Weights of a small transformer language model.
Architecture: LayerNorm before each block, learned positions, biases on query, key and value, tied embeddings.
Training: a variant of Adam for these matrices, 181M tokens, 5536 steps.
Each number is 500 + 50 x the weight over its row's rms, rounded and kept within 0 to 999. Layers, rows and columns count from 0. Numbers have three digits each. The size before them is the row's rms in percent of the matrix's.

# q: layer 6 attention query, 128x128, rms 0.104, rows 103-127, columns 64-127
# k: layer 6 attention key, 128x128, rms 0.093, rows 103-127, columns 64-127
# v: layer 6 attention value, 128x128, rms 0.0896, rows 96-127, columns 64-127
# o: layer 6 attention output (transposed), 128x128, rms 0.107, rows 96-127, columns 64-127
# up: layer 6 MLP up, 512x128, rms 0.0949, rows 0-42, columns 64-127
# down: layer 6 MLP down (transposed), 512x128, rms 0.0875, rows 0-42, columns 64-127
q103 091:540398493524393493492520582498636474512503504480533503567425509569449419562480547583541424542474497524542509561545505489499542417532527502440520519510448458502459518456451451479412471492480598
k103 084:503390498504509527488467520516559438513532575508517496538551457566391467519458572547528465523478446504499547414470523498456448524533580546472571456473485494540526490546429542519439557433522496
q104 108:523415499433416524487446633666527501529493530493517469466509506584500528469526522545471492433559478499471558536435476460463486406469429514439477477573605476488586512532527508512558508556434473
k104 115:569439419418440619497533485544542442543516445465399485507491478512555568555510465504566514457581511438511481542418508489493497485506450509465514501452542531498557429596550513507511488535453459
q105 112:479471619502505500634529474545494466489544600453536471493390454456528472464544511417528471540509407482453460511535449518549579445508507560536569477543591568439539409458513484469382480518400486
k105 103:383398497465536473539546436465494463412538518576439452536444470518490479461521463495497494482545435445432503593520450496704519474467490490474436443451481520547563497419478479528549508544542480
q106 114:492478606569453527514556505430496443442450477463479527548445587448523488474560548591446510604516430444575511464487499441462595440511517543456559471568569493488538458490504490462454458499527492
k106 112:494460566583459490398578482389508406464489435514428518446497524512486472557582528508506499572519469434529535507523526467524547568487528458455489503479515545526541474519446573511509604524468422
q107 118:502465428325576441525484564472520546475535459514449548474468539509494438522502446457489468587567505514480506451557482511527461513578480444485562486513486506534413563414509507555516561565500494
k107 119:537452463470581509522510508533550613518562496517555439576467619494479434412554561520566536617526467461442482343538413551578512526558453512509466469475460457596363503429535476442552536505515569
q108 107:488489480507520565579505568540611462495564522483560483558459543482399539463591504537603493364513546463536402461505463516564496511552595564506478476410561472479463467493477475528513599499452465
k108 107:422442477472529561480440562573575476469489388472518540523476509480429561492600478601556519354507513518539467589418411543586546427516435509463507442506583491544522509505438493520509566496504500
q109 095:469475520520480470536607425472480473593506545497472461440584447548519527554477477425465504501537446542516494484531415514506452507503425476503438543490425490525451519472411440546403412514526524
k109 093:464535536445510482595554450518471491448559655539588532493455509505465517480398540451454398533452406528464539517502479531521413486492522530577426585514515510442461571469577513487511402568614574
q110 111:512466413427541416469451522526443554526487543477489556372522483514491564584523514490466370530516523468514612493497446486486449440371347578441461483410523511546486549490543500509598481468513605
k110 109:560475479394572524478470449506485514519564633510453464502507552443491558528471464490572412541532525463421539469518484520428443509484440482529527490524492523470483454466595501484501393468556577
q111 114:512534450458497455449438423517562438432625532507530535487550502531603489585466482538473535498432518376554527544597453510536459488526382406456493527641515528497532471430419473496509490515501504
k111 115:482551484507527542486521416461505493365604588547512526524502562491474498552499529499473572500447573455515493554556502482550520543579485505527555499446491526467496426507453457415512506627426498
q112 122:523420546584501517627500426427538475423433550473376447460518568484548526439546396392536476460474492540519479547467466540480510474546539426504495514341480509506460496547494539520452500476467447
k112 111:503509575547489496598543478427513570450453582542456500455487550402465422462479498461504441470485537605444488515480523553478503497541547489521464566560528509464405591446487531509436463458595486
q113 124:585593562526472603436484436468540435576462540517463432481650498509450513495473582504470530444543462559530530452369476589558442559476537406463448530528497494542465440498560451494512498477405361
k113 117:481582582495485506508488491477520483459428467526508452444511479455521522542521559487429506415532488521506505493430444475680494508442568477568456529526526543476496546494571515508462400494455483
q114 111:506503409510594499418454551484563537508446569505426528486598440437444493588566596449495501550510537491536558470423594520490524434514536506502531410478429545598414566445466592453579497536465505
k114 113:558512513448455478473468518455631532533447547518492470504517605472515527546595585458474459572601561418565496456529503560419527480485482488474466417428439415549456503442513507458488441462388558
q115 130:445483393486478442490546451529541508487482447517500545494526437506491576429501509481503474546397508393440537481441515589531470570491562536514446550464522454429523473492440553453442591550609536
k115 117:513557473481444468462529556606499553456503546527423425515527512549464551503501422578425581495512467487493483404433481548566585531609556503428483515481465438498549411488386498543465406540583543
q116 121:471553551495530580461542456548456562454398480474524510504491494550522531489601488596507464541524489402395493508406461550493399530520584521477541521534526521433562389540534420507488502496540509
k116 109:477541495543459542419545488445414565460529429487464508487510450486522471496495451527458389503541398417454501577455425499583390570514561453459504557488535527484518370533597492494521529488543516
q117 104:469517539545533503469474481510524510616548544540497459549466465457511587624569509512578482412472522480546392541519471464505494490498459532528529496470505588502397552511493544478495510492462539
k117 108:422484519447513507521432512508545418579539482480571611557472482478468626480492549480489409439554503529565479602484505495433471420452365469542516475477519497548497537458503529478489513484455544
q118 124:585477512424584457495459526557513391461566555520474516456438541463434437547552528554442493508547570407486491464509478610552552534530563518528477567499486479510524467419595427504506488492408387
k118 121:503452494517551405459419516538477437423541543540537498443495443461474386510571597539564473490454528418444501427493400523614565509495510525655490497456498489567531513470552548488480547504481448
q119 126:552491526492540476518474521538513453462528468499535439502442510490558513589484452552407464582542434559527458515463509398414478505433492634508610563409438502556530489568532541513482581491560584
k119 114:487489573502492503527380525506536498594548518505587431458519503556526527504371577488492489579513492556480485536438555494468522503494448573520532589470463465419466434549556544509529577428584541
q120 119:486466467531554439383492492444550552424508581528428420538484447571511538495491562537455470538437477490392556429434635503445499514567551418576438528501562465522490502491568458488638501554532448
k120 115:607507441568521434436457583429565506546413531524455480520541439500482493588545451576480395612542444507463466480520492432460504481508515482534458556548549439535505553563469473485534522489451441
q121 117:408512420450468420485550572519488454513497533550501472501447465511497626555555438463500479474452508460396532452453613512474427564448564543571493483537527544566573395578479513500507505452571472
k121 116:482480503449478458496510572535465440548523510523493465417578462473570544616555441523515508527519466461416463459514519496519415543481533595546507497490507507544559462607467496466507445389550517
q122 115:477508499452451383484520513486529465552532486509462528513500560483494505674497504464575428572469538473479526495485507522466440478491482465481532485597489519465473448581493565481526465460470497
k122 113:500438472479467454574575427471528403502543543480468565542518555424489518612493540472577432579525478507471521466577553447501376560553489511502565410553448498538513491547556591492515446442482452
q123 118:520441528453541519529548420539612574515527527431463562443465450468522459562472568500559524490459504448495443501411416456411604453542556516479410520519465488473596525545440489491519544548531490
k123 120:509499479451491483505505452472569558474523517526436533530456498542467539529356619566475477510481545486496463513529503538490650515536402488425404564439555458469559552546504537516527518479486504
q124 103:431590475491500481518478520500611452529561422549577461575558521570515524487428604530491495442457459578518503405536426472522399541483474464520484539549514424470445580431408483526531492502541516
k124 100:522497459496507465517453562568515445489462456498502456534586520541525602565442486577525573461427398613503478353484505431517447467530566629484542480508524543499471543531397489490447480514552522
q125 123:496441543427506556497515520446545596386546581459473501468493412533559423542448478433442476458560473463482542465426508362558494398537498538538535503429546567548554504434506482514544519461474552
k125 121:472552528428554565471461472471642570401520525536490437484471521528510393522399447489455502527553472419437537402488542555477528515504525515513464508442562567463532483495525484509504556360518470
q126 121:578581473494421457511528436493467458445545478508554484565562513478453469508452438486477442452490587462604444446500436448555593481439516464523477414466504505513583414515593607501571480475491468
k126 111:521544480581461399490453436522509511451363481505524600502477486543507443589475467464530621454572620478502495511572499535474545510485407427547534418569495495475583418448526569531443548490367475
q127 122:500506499595502457512489349445556506480473575495461350467495433456530539556481527505446368473482422487590477477518522498536545544403505544516518530347528475418540545508542530527441540609455502
k127 119:487516467601561521429455473503574534427492690520493413493378444450429481508422492473413377536505480600509493580473461477499489454461521489509517511605537465492538574457510532510432452567528496
v96 103:498443405492456467642467474454532518452535500398541487394472553543502510526406483554510508488546456486475504508506553499560556411452469491557561487562538578578533614496554497498474412545576509
o96 110:599490402498549504616465519510519579490509484574437485460474443606498526562531495450544435410521497439483470474485543458528579406444494532597468470487492615514412471447520474540455514426492613
v97 100:533472421525580519589544436509510447492466416433548479422406391494477489471468562580468500540465473467469512484533490587438421485520452579559623492544484453473551521469501492501631506552459595
o97 103:473471554556518555537520536484516516481543459463533566443514426512546496498524572489516530452437473479454457523497542614483495466504458519498465498469478484456473472606464464524546465491462632
v98 098:479578587564540542466447509591551492501478463413525558520452505461521454462533506536514481482457407543449516464469592513501481530488478626436559430528499491556531528522600549379488572459500512
o98 089:490498519554464517489512519502440434510496532564459495572459498512505602482502570566520505517474509558544437535468578585469543412483401479545546558465483505496585518532430458487597561474509530
v99 093:427505462487438535457585503498499530531499448541524441504595457544555510562451403418522467483525500554516521479575434492499534500554518424511518497393437459558450546430514529491516462527441451
o99 098:526481523528547423515514473464630519494461483516487428508543583516516451474528513408543494531495407500486483523457455432512396474500504502619542477459515493550552599470476455530502522473480494
v100 091:485469420437591486527560538483529455484454451480455557514495494453482454476467523574477552555478520574550438528544420613488440499508530475483503495463502531447442499550568508539492476493481516
o100 092:551530513554518457446468523481482505511509460460562555552535542517433426488542488506600518607464485484530442449481501450480495532519531455527484533478463504459491523509470526512571460425522553
v101 094:529533519502557493492521504444577600518513473486443509529488457495440497470590364517466488537444540461446500513461405640446459499427477522512564496548447508562455553576439503587646521482535505
o101 098:454506534478467481593440480556606535528480399460427474559498541530419496519571510494445518471438480521497513446549549601583422566462494453543437533544461525503396478588521502477542486483570533
v102 098:463360588500474490539521517503470519550509585485515557493500440493526447534552480494470502579455434442588487487428472573435544433511520504574506494554525360448493505514466492549440538464402496
o102 098:499568461522434475519470489511529536421565452596482549405447466440530509553441445431477535559498475532467509481525435492458472614556523446478490466451413459456585587577688515539483521437464463
v103 103:471505421557381479390518464488518458405455527489512480531461499481547477495428478524476472426448494470491533460491469532534463464465509618493506598595430570615523504504395477549592469442490506
o103 083:524431476508501591438511444529543508519495483500429539505556486469475589559470527542533425563484636480426451569542542498522529485517648509506418466523449500522553500497402537415505468446442488
v104 100:528560433486461518531545430461505497613478441534497432511509608471499462525508465526511469399506482533482489498518517582514425494529492503561417513506503390516511530536473521615523486483485454
o104 095:490514476513515468622473431499630499475457489467411443471514486517489390480513521465459441518426467503467494465568526498449448466536584482556560513490480435588460483503521569485483547428475538
v105 100:497518560489602479492577539417535527480545456508496521511539655546571498425485435607409527479551543519559450508515460399542529571544469510569433509463478439453494491502521505582491502485470431
o105 096:437462509550503476557474473522557637451431444454517492578502484515463438459479502562525560453469463584554486453547528452461441523507445540489584429465450526566476550588402603497442470547453537
v106 098:520443522496493559537461584554490515453514499546505472466599425514490521432539492422506400486575555450534480516590518420500522563530501625513474473518531389403514560439506500516529463537474532
o106 086:378507533460488415564423487540478536519547556463496528441607539537538565428456490419568524414534483496433485468589449489516507510508488511493508495423590481393548576525572454548482493474511478
v107 106:447597505577499545433508450584499479508562571493496551445539520508504498487581554501397536480496545520441514545532515419512465578456500520487401453493464418587501540519480476503549534520508505
o107 113:484529492584477521521423578504453484589429506490440531517515547494520527510503565505422495516497575540472473412525456361510494470494498457443445501473512425573601582545556415538574496529505551
v108 096:527423433522490544461384485541510509555481507594497469458617504499444517439509578546517637503474452469523550491427398487437469526567535425539415533632466601507526440491446477422532533496543424
o108 101:538569527531470547526559531586512485477524472504551469413579528479518648401404561543442509431510520431457493546510490489492482550497520420464499520565512537537422515403529428448486497529514496
v109 095:434434467581569494438509546494523473543405471503500586541557494448489455491480457517487514530490480437539575536590534442465519434515378493538461542615506542476482425467476515452537488484525500
o109 101:494504491558500503464535502595502484530561494470468570444504590411480437492471508583474651434470439412481486548582531438508507555477483536456586620473493555519451436519487447553520437435556514
v110 095:505466477480551498496539476539480531498497475570522481581558454518568520440538435497403527476566586462541492493426496446537452472485534493533500524443549447527485534458503473461543565548553553
o110 087:427471505547558389486581448535519550521492389443441461457495505477499497525412521513609552476608581473510445515532440469529454474536472497553388518444408520469539491586421554427515501592482543
v111 101:399453480496519475436514539556501541393491436497479561487621557473452505542476571444486358553533469533536503481517626411463470369564493534543484457494576552497530534466537478491424568542511433
o111 101:504574427474488486508508496483544597529561487555478487559498506530517583489517543475499467525519453502450477492453578446429509391430503572446580525473517460583541518461557471535487587461472431
v112 102:517489592518443565496430486542600470458528479576410639513447392458530469504559573509560440515539536560394487507498505388467459533552439549530452491514554497492454471470387451516560464501476547
o112 112:435488604459520381438521488454579508508484483434635494486493497540467520522469439448519434558567422523495465510503474551461575458543576540344457533476501500500501498541431565494468496511500461
v113 093:506517489452472454490506503454499531525518515608485532502542518506492478524526526501496486527500508410475434442370434494492519479510528615525494508604557587475550478596533454547479566520442562
o113 095:427432499481446416450456537565456462489502475586592512442468479451411565433505449546560491456494578508475471541465545489492419450591579497577464540554424449606452440515530535437433511473510494
v114 090:486578526504563500404477472559476475535603502446547540463380567526550483516447449469455554522590515533525452506376529502471539493496508567558549403446486467577481485535460480530503476545587516
o114 097:499487495619540510470495574375569519556479542536420457530522439462460511445593511519573431400583512579493534383498504498488518454478422521583578431438511484526476452560510587469442478476508552
v115 095:484472468543426462497468608527460503446495523492448493456566469517460447529455444515576480500573293489529521582501465549521506500528494497552444496442460538590484482543500557489532453515510541
o115 094:563469541414545440440508453484514499537574423587477507527597467521555483532513456468557428434533499548565488521475585457580415598512462495427514551478525534576525474478513528545545413500540545
v116 094:459415488470504492594487546448501534545504578518467496433547473498449538522539600529488522526405466551463549574575506474541546513513446470487550475411560611508490559533495514505534473507482497
o116 092:520489475445455506509480586501457512490394542499553419480428486485498432519499516472517571433406496555504502502516498548565559507558435504543511478499618553564532474495532429539596488557477530
v117 091:410592448481503533491524520539481536477486513426507519486507467425503494504557492502528558532485504483565422493588485552581537466440554465454411536536469542445472578556533538574581573459476494
o117 094:525462513556490536554519487618555596560543545466391455496505496464557535479449471522555474545495510488555459550515506457529507548386473478423536485522494463392474545452555481541452539549577442
v118 092:565501498576471548503488559424499517480516507544547369625473573476559552389454523530504499529479492490463438502451460428459545392495522542488559492513571417534481417485575493520506455530569438
o118 082:428538457484410497539495510557563476532498481473529411510477456550509475488471568453561502513536478452492513426511459441569424529636478510514429512492544532480481502577555522481464595414607485
v119 101:471552532462464512498471405543517509434458458615510525527524518436473562576565389458625512478512512530531461494559497438470535500449517463569427550405442605482448566498510450435488563511584488
o119 104:499562501446478376481464483544481516560477564511507487459543522514491506484433428602433471504457431510490477546518559494542468457471494521590445502492532601502482538484594450508455498642564442
v120 097:490565525570602501503420509420500443480548517489529436556560568537493532524521561431553445481549533517502432562415552498434488579494543432440424486602427460545547553493522447558531502449549515
o120 087:496501536524553561567420539560495545501495578486553470570543491475450563523603444494467483552452485542476554485488527503451426505503506457506503470452372531570545504484526633463468507558574551
v121 096:449464582530443516495489613521464513485472428465536456508466393525512490536519575423564515560526410429450567529526492530535507455517550416499539480509534546481506565495527500449486466528509473
o121 080:520513546559447454463577389559530533496519526531422428560454420538534636410501576412493587496446501475498501566481453484473421465520563527572461546501549418469561482463545348489447396480518490
v122 098:418571452401529480427526517534467524494512521513391455485433471595541392470623411460476478545446489472497565526462600483468503545528490451500535460463502439456539516437455495585494514503491440
o122 100:435511551491532498569467495425523506518520472516467496604506546496414523557489488439457540436499439567589602496414487500487485466516451565366501495488447421505513482482525488498526462507468520
v123 101:437590372519528554466440470530509527451540564428528566525484385484470471472496497487401606509480521492529470465532477581471435568517492507474409527381574573582443488523629484509603464523391475
o123 101:492385537505500477464350544556556510560410538519566455530529413407609584476492579571498405533532428596507524531534443446563517521427565506469481486454510513518471502411467493499556450478472540
v124 103:538430611523634523610525556523526467520495503485491496535445484536507514504543448432523626496539395476484493462472446600415459493548508502492478553579462493510536510454530497430409446514484517
o124 100:539592447474465483550557616509445553500591510458539477485534486472558510538530508481486523524671498382464484519493496514415548472506455459520564570493562559410533466432511525448552499448453512
v125 091:627524458441515510546536517524456544564496482478543550528564506497483384570510521455461513443507434469439533514509454442511543490486458519438576567457523483530511539479517534475422521473449431
o125 092:545531435490523464476566537497475425421524428539485508409558506475498454482586553439447548551425451589430461506537440593431584497517498575543453481531519522484590433461435599486503510487419548
v126 103:495513432518476533508426421568468424503468466585438542541495490455427482586632538495445512559489478477522493437494556503552484434551508509463632568481553457408492468387495476493578449459493534
o126 100:569522544394499520515466419559516495607539546490560590419552546383556464479418498476469502484549516407536491460562489545563475383536551522399412485595544491492517480497469586469453511553446509
v127 099:455497475415426549504489501569511519512433554482481482538508494501495536485606624488460523484481533565557500526478564494477531473553503597478504573546471539506509524389518458575453508489485491
o127 099:579492516586442585491531436532432450453511478501463484531445542536540507513503455489500601625470543533483442581524454485553533491452508537436407416567458496538523516456561471470460479499428437
up0 092:516485615446504581442444447543516464515467462540419544450508479541611482503508480507498493439507381556441643505500469436536480496494379529421529437500578568645548501455606517459444538466455523
down0 083:446493533475452444537467443569532523504506524469493484479456456466462417553519503424428555594476492479489563431454551545576474505510476501552500437516492588560467529587484557334503541457520541
up1 084:457537504498497480564473563472510577582497473637496478646543436517489451488407582399573441492509504455536475557515457483456405548480522430550492526543474447549605548433496508475572526570552538
down1 086:463472495446492555441414604492502517510541495503464478395488505547472627536619439487495558561500536522507464410484537485489636505478449507547499482462538503495484510518542491468455455452528555
up2 101:541495464520494417382495612530487551404444524557480458496459533511542414526511522428535523534522450544431472569480477442443536492510457539446498552545509468483515491536462410539481484493494527
down2 098:448533454492549507581475506457572454427494523449433540530543543550483523452503563569469570542441462534509507420445627508563490537488577467528535404468478550485459486481555494594530519495442521
up3 098:546480530437456441443557501472502428418491403546488477542516530574489510482486497513579521407547488431389546592504581462503450490522473434489433567449449428448526545422497428468523521537532491
down3 106:453466396524492511483521607484492560462509449563575465519446544420567506452532427470571439542494407481491486497554486456500450509496486488430499587503537557419481553621425494386430492509536514
up4 098:528462377511472539438512529463459450486453519569528417407549484538593618492448418474446478432525452427450561528533430540456535520472528526497513496601522469471543543504486534491468488463491502
down4 113:515474506470505474502561453525567563499470507417547593400490453532512451482472549441470505498557468553524549534575501592397465503550474487449536527557465526511555457459462462602497509491580544
up5 106:475516472481435458513426458574527486549464566562577394561480484534602538547562454478520481492521542489504543450562487523497444466501448455370359580533583475560534520445545480488595451446459483
down5 115:457498505555509539494458541486503542504567482451492472521524438484481574567560542382610421463529531589536486423477486535579536425489420596503469435455603496459528444471578545569415468469437530
up6 111:522403409513553592449543509459379562439434487531408470462571576581484421518459449504460471524490509494576520550509498579416476450589434526421520484558483560528572515545571523484514435483489515
down6 117:426409519518427458501579528376504476518468455476423533521463480461531563490417469542485585519464521552482425524535513498540576441523536503440444485465369450512585486442473387553585444473476577
up7 112:535537476453455474455517594503542572489452455461485490504481510455559525513468597446524508489478428474461580492539522427444480515486544583450449500462550506535514486478422437467433523508544548
down7 115:530456430463447495560618504609558462413496532560545484532525559471495440544497456477544499456500524540518524450403533537449408504451394509527473406478494470501498471543490496654555533510624492
up8 103:505463352519503579488514532476469542523562498534510424460485511530511552461470524621527443525488469437429526438532497552447417579461525522427438450571568477471518467573476431565558442512504528
down8 099:486425591578528429567543542454412567451506457468471498514555576557499447473496441434522528559465538549533499484499576518500504374540473512531465470501483366561538548463530476550529527529423445
up9 102:533469495439415611447430484437517561504455518504418496405504556458573534477540550492532548576547526523542567510505526541523556538459458430477484483560432578495560514436420449519525473465380447
down9 107:498478509489415523483411518455452519474487476475542422441497541433487493572411467493476624452582533583469570517525529483592578539404447489578573531446451552473437486600659552474526472528481528
up10 105:535532493447522442591420408488440446492445460513508572495444366584440550515561442503547497454542503470507533538512534541501415534501502437444448523440530552569507551494505462551556440562480496
down10 093:501449393536423506533546478506587499542502460519487518594440518401526498474455508431599436545419508486508472536617606406538535507512468502488512500479513473605595588397490459502411607530494520
up11 091:637489459548397462447465513563467492458481491492511445560543535594483449533441512530615528453515411552467514464518451561523508389487515381512541458520486490552530463544486503571579519487565446
down11 087:479488521437471534600565511532540538465488569552575508469510526459499408532496516501497426425528571546521393433458460550448537505510438475511453501522545439490443396496527522477438487588517460
up12 085:486486425544521545490450508514601478629600453487424476536456496528474497527571567423398381509424376547533504467536443508484508504517516534440488441492570601516505603460429468490522438479534501
down12 085:504534532539425416507485501501536555562510560505575521463501563508449455400491611490490519515558537462458481487590548594440551512485456479539467445476473397495482532447494600494443506516559594
up13 105:483502507413560624523444461555526527538428499572518451474441571535557466522546400452600436522468516450499523503544527447374518484464485557456485531542557462421500432556495458554444342437448563
down13 109:571545552468558513506491446477450485468476445536455507465446485457555417449563531524553586502481509563544461435495518397413543471532496582477456545540539466620432541521547568484483528500411457
up14 098:509442511504481542431495402472488554533432356540484528459586471497534598556501486417510505510419545486508564595556517530489531508472423491477511505484487569514532450488463547469516574450458578
down14 094:524480446517513524499478527479506522488573532421434508523484441462479515474476523505632550522436466488522455377503524504450510411617526521438537391419517519522567499512516538435484544579550400
up15 100:435418455412453441483514571367507572522526502522442545499502506513503523471438488411486500498578596487503519579530532453481528483477492422483424499579496483515534542452561397466443463548550545
down15 106:532548439458455535471544483498470545518457478507557461493490449476444586537470486488467544488474488471538478503427508473509520543471446411462527445462449513515456395569399400401510505551582508
up16 115:609410451514533482497484566461512528504443462516461516552543589580494429574446499574408534468515491475443538580497532484500484479528445523451509476497519388538485606511598466475508445526494512
down16 098:541405528546521465543472521555455483485554524522476470525532529472552526504459430553491488454487530522418410468471477489417523511524485548461391515520487547546549483461592414431628453496558491
up17 115:591447488590439464386517487554455446408399462508456486511426536512540451457501547376528511469492499453395548448564529596530472524486507573470432562513460497568527484531458540501534425483562502
down17 115:459425508442439452590550454500476549428542496546363559529506493441564525501417565450553496480515453540518454567589460476541491520582528549483573564616490494528480510469453390505467482472415501
up18 086:437552531494527438506491537545538527551501503467499465558438532510462502519478449573475473450474520590561442524531490485542505495455521425513457538480412340494487505479422530690494501551539537
down18 085:583537509408458556473495443499452485532512467528572553407525553501594512533532566432580490560530504432479546437503589534470496522440512478460468483454510529537549485477582520312532634430447499
up19 117:556475543486466457492577531554590430639458545594448477472624464553462493445553473543441518489530511481474545470486491485445466579532504468460406569531442477457564476471362382582536490447482482
down19 118:562541577579579529467536440494503487479454511525435530505463538412419395430569397482432413544522463547511439573588494563487481457503526553419513516617558517510503545459537575499528487467495555
up20 091:505483487413401495427553600492514541525531485550535462477523498508497504479536608554484504559520510531397576547459602435601522458471478460536466514561434503562481594437443477461582496509590535
down20 085:475479577596457461467546452425478494479372517543488566500464533510537498518465562485514481486485508442477486642578577438437549481466455495495524438528562560377468423434501517585460547535430529
up21 105:524581589507429515424424512490518501552489564494501517506546478528563391561511513446618434436466552438539535589464501498540485419441515528437463495510421546525476462526484441520562440455526418
down21 119:465499538497554517571441502499404558435532438520519500441591474460491444560369548516483532578448632524600450521517496548447446519514477500485583570532401494566500505408573516493574484458414551
up22 090:409477517477466449545517504502492481511507482497547575451438445540472513425480611557502429517497440466434551458492542540554427465541411446485461528525501492534491525431503491493441501547516589
down22 088:625526455623455515483511454495503526438415428530435520523522525497493444491556511444527458586505542507513507414453461410492505570579533526496511417498556489515440525505522546349488522481490472
up23 083:510393490389514460485535504456446488496527524450467502507480509448588529605561497438499520513562371569545490559508474488439555498459435420552448491435445508537446481598475454542413490459537456
down23 086:458588434591495453504557475540565527436409516497550505549499447505445392452468572575548567405475578551467565386512444463530504502447535524517498504573566473492497486533470532422523550520442471
up24 098:563443489538597476468492525567503486406524462482498534518462574467549535500516455444519418501563497517461489518499524528518523510477467628471512489504460475436524467513417347464515476503515525
down24 099:588513481428422554546498442453428553505480525546426456510563470503565494503502531466497565474483560532463487467373452458503460501629508437519529454409531554551402463518530588398458547522556554
up25 097:509462539461449575495495550476451584479507471594570525439530520571522468528499505515486491601647532476412526555487390521540449458491472564427387505438521515497515435540549363484536484466368480
down25 088:446491486491529446512604410464528489503522541526536534486528478505523404447475453551541424484491532513535562496421476543363546479550483500539413570531471532425497476568420551579554533516457515
up26 117:512505519429538514493416455561454425428465552625461535545488621455589441497489483383581473499504453485504530581583566449418471446414446484519454486475465449472514517521506479557460479480440528
down26 105:552455411545446516535519477525536526400431498519463460446523511500542478483545565605441427548468460494502524543486523579466420497579453514557482529495472496476514439361464520533547541497485513
up27 112:450450410468399552463450517491559551545576527509461461456608510558530476592521458492578557536601423424448513486488458457565439435454443549444463480489480509594472521528447479517531491480480549
down27 111:439461640515483512559455523509569522471475438538544483433484471572493519524477508361561450488521572469520526570494557517452487484584499524535533479417551549609458532413501537494523548599566506
up28 096:497356515454456481429372422407517515528461491482525510521536606529532469393539513500500553508596471437542473483444493494482553472496482490461493478612522442530498524448561438589546499431517533
down28 097:437492570455495496420506491471486436447596574492506481547470496501460512419512458540445571499426500486534259514521490395452565477512481560505558516492544486448434539455514471540540522406497558
up29 096:500439434545428542485466434527493488475485490461562557459407399510546553486556466502493563555478548465500622513521459498511524436520501584468487501481496519505482524519535476413459497446553567
down29 096:412567523502530410575538456504481487549580484475487395550448504411387511497496540551484522530489509468496446524501542488391516465481531546489576523448558524441496432451586527544457428544453485
up30 104:527472458501531417529440511551579508554562484487478563419467444518571414529519399503564504570535539544445523497451490564529472407477482539425432505531473550448634448487579459621526425523524470
down30 099:527561456544596540441537518442453445511481511441487545616456555560467558513429584497504525523472507441552494421506492522499447489519510541302536609434579464505551505479457445462557483523443534
up31 102:473498581422405474489447512571496468565474429547458491441375412565538510506422485529504459534544472515456596474558602533512352491433470475497469519530481491474489531536491489555515501564507542
down31 101:494454542481510501515378486481438523503595435492575561537484525507582456534521471491556489567445526531564543450544464420523421537478435472514415455457529555530473461403568512499462472415505441
up32 103:476400524540539444442448452500484484601540477491465455506471505470527516481485483424415530493562573649524511498545496595530502529515458531478506513563477463518525569419519459483524586453527516
down32 102:458562524477480589424497484490560560460437546440486588502488431488538380513550513563514437477458441502563420546493478418558619459560504490553509478551492495517600498466523441521550493548478511
up33 105:463519537514482450479497479545502433577393565512494484556568500509505502492535527520541545441447493507507533552447526505484512535573462450481456514497466546506531547404394464497448496487498442
down33 096:435513511558493477618506454567560488471456398486472551563476449527609526507447524494532585535511385438512446453523530401495504575486530507560509539585483528460408496468432581514475500459579483
up34 097:542431444460472539553430546467548487554492534480528438511550575506499436503521382554539492414471533538456485502588499557474482541514480436496540548509472495554521519542485466530490504382446509
down34 109:467445555542471554436562477558543540519500502510535474472504484554478565502461542504415498549489451412462555467468492528628495538453493551514484508565466543448503494500358452464510461536480526
up35 089:478563443434495395494482437440478457489538552563501461595515446475518433562527517507517392527531419494532448563518488464511567480504565455544478516513492531580478585563482495638520470468484498
down35 094:510378583493506520504455539564527447454519566445440595402495554513533516486452491449540513458427545547506504467428454545488580476567497491398634484426509541484483456514517562408510486469459480
up36 115:477473565400472552488456482441413490551376534546542521461532475494517542589592483525481450488503553508476505564510431490513533500456524473429481615531502533445490580578517428478414410466557520
down36 122:489540452545544479496494534548452467551478574467566496533498457521532546512548488381499541436597547565440592446481421471474536415497526515537536506526577503490496485523515596554501467420451510
up37 105:481451477521572473426432479568457457549422464435515563448538468546542505593452446518475591509510503449449511474480487496478428552449543540404612508521503447531507521506431505605486426519405565
down37 109:495503514541481579453514498603448444479569556557529494548524516538420531514523539496496558509529497523378463310477530530442462505600591516430530504452554534549434490485579460460462495547471480
up38 099:524494522462447479537400534501488489506505538508495490517522536478585470549543457496436532539563418574552579528459529478514376496453481565457393515621533459478509492448455402480597429452538567
down38 095:540521440486596397549460424512409533500519467507550529590509551425489422524518453478534365427504586455563477491512455501497509585432431519525498479527538621541449531498623525523477420513477487
up39 108:567449527507448465403471520509489418451516550500449483432553485506555419432537444516515497462523508515461552507444471530562534385527481518420392506574536512495600452476530459500550533511533386
down39 100:460458440491490507493521447590455438445460501474463481507461502589424534479526555504453479464452503591490469605516524477406462524446527408583547500449564565457461585538416582584449564534360532
up40 099:474456527491458504420512500425525471530546395582510504568431470600518480463564501542576519445503411445427525545433519589503503494435462466518424526602487510488532561502489514495500519528550507
down40 099:606493573474497436593598534527492473544475502453530552478436544449471439515541511614462510589534362494484514466544607484533435525535625557466495420521473546497504506511422475514490480579498463
up41 093:564423469541500444524468532438519598511403458531457518541574490541584533491517438451451492539495598484472464494587452509498490410475606513532435523500445502488579484480397531634401566560497481
down41 089:476562559486514494530474466508569503520526572556592440543515520493421478413477485472462482510443496496531566488451393424522483521553434460563538500557510494518538494468477499460506562536518451
up42 095:513574460530453525444446590561458525491550533493442542536539610486463489467556399522533458461560436477484562562495493489512571471447489491544466467477447403432510530494485505578499464441390461
down42 099:472452524464477505506542575523471503570493528553503510556572479541561448563446464473523400514545457517564577516496546533448529528485595441515457457552491481472421486452575538534527533464456404